From a checkpoint of a small transformer trained on Wikipedia.
Size: 9 layers, width 128, 2 heads of 64, vocabulary 8192, 3.87M parameters.
Training: a variant of SOAP for these matrices, 92M tokens, 2793 steps.
Each number is 500 + 50 x the weight over its row's rms, rounded and kept within 0 to 999. Layers, rows and columns count from 0. Numbers have three digits each. The size before them is the row's rms in percent of the matrix's.

# layer 6 MLP down (transposed), 512x128, rms 0.0643, rows 504-511, columns 64-127
103:467520487515474539539515489472472552531511529512572621507556539489539453520441532470514492494454559484594436382391466467554518528514540458480421511504397494465514527586537507505423413512616503
102:362565462538508479556533422520480490394525483492514492476449424568528461534579496471634532541482508411464439464538494537484502513532581441409525484438535409502430481523503538450510455523529479
092:460500418508467461530418548479531483448552614549522505416478524465561550451542569426499567524544519428469411457501441471513471551519444591557409603463515480474497490531557492478409500502510493
096:492487571455560475451572497483503445439491416582534450454517522493611507503491568554529437580447519517461498481572603424544515596442490431430531466555487480440680546448425487514520513400546427
107:480517488544402479409573460423486517489575560516493445521481489525554489542439481574542542450457552468546543586552439454478469399550473504499522503413494470449489473428502539458529597515460370
094:452458519524547434481624481443525404513549488548459458467494468579575517516415479447455596529575486548538502518560511449477581466620436481532451583541489450608510556555521441431492461455527520
089:545481548548476452481473571562498473614442502542480525417504513553410551466459380457516533465586477480468366474545549508571516537463573547508471556586453452579474431471519477558589495550486517
112:478555416595468465459580570494488574590518434482496455463448525441447385539490460474559537515512539457447532457542413472488464601524409463514440525433490571450504460496531560451538436510457516
# layer 6 MLP up, 512x128, rms 0.0642, rows 505-511, columns 64-127
106:448485443456526427480558383488510530471489570531493521510506465449511497471500450427528537489538618479504459523414598539420427504491460427449555535441493426587355518423523455529512459559448456
098:448464507416531407471518576520447509457520607469501559530485376456400529464568526577490479478596512452473606480587560389497519557523474530473547552621489548449528489524561591550487518473486505
091:558493481531456462532412493545575564549465561586535460570514446525467470532430500638589500484527479456590574511501491512496541526563478483524468627542526543471455513497509497585515527428452490
100:512516515466537510623490476585443551486498475500389535575507527496442528517488527488468477586557421490433533462506529511419486594579551466530563472537491494494507486418463536482486557568501523
098:465524600499486501490493533449564528494537494444437493587470478538538472546580505515492477454512514517471509508533515487434478518545499483456630499506494524439505527554535470448524439411568531
091:449577443481602474511448523488484502414500581561463595501453457442432419582530453609428521486524483458452528601490534513438498475490511518498453453469476488539450435507502520490468554555564431
096:588533462467459524478505529502521436515496504497477460473555552449587476455560471575585538434459594552532502483591455479408528469489517500446549477492461556473456490525511565409575397468490490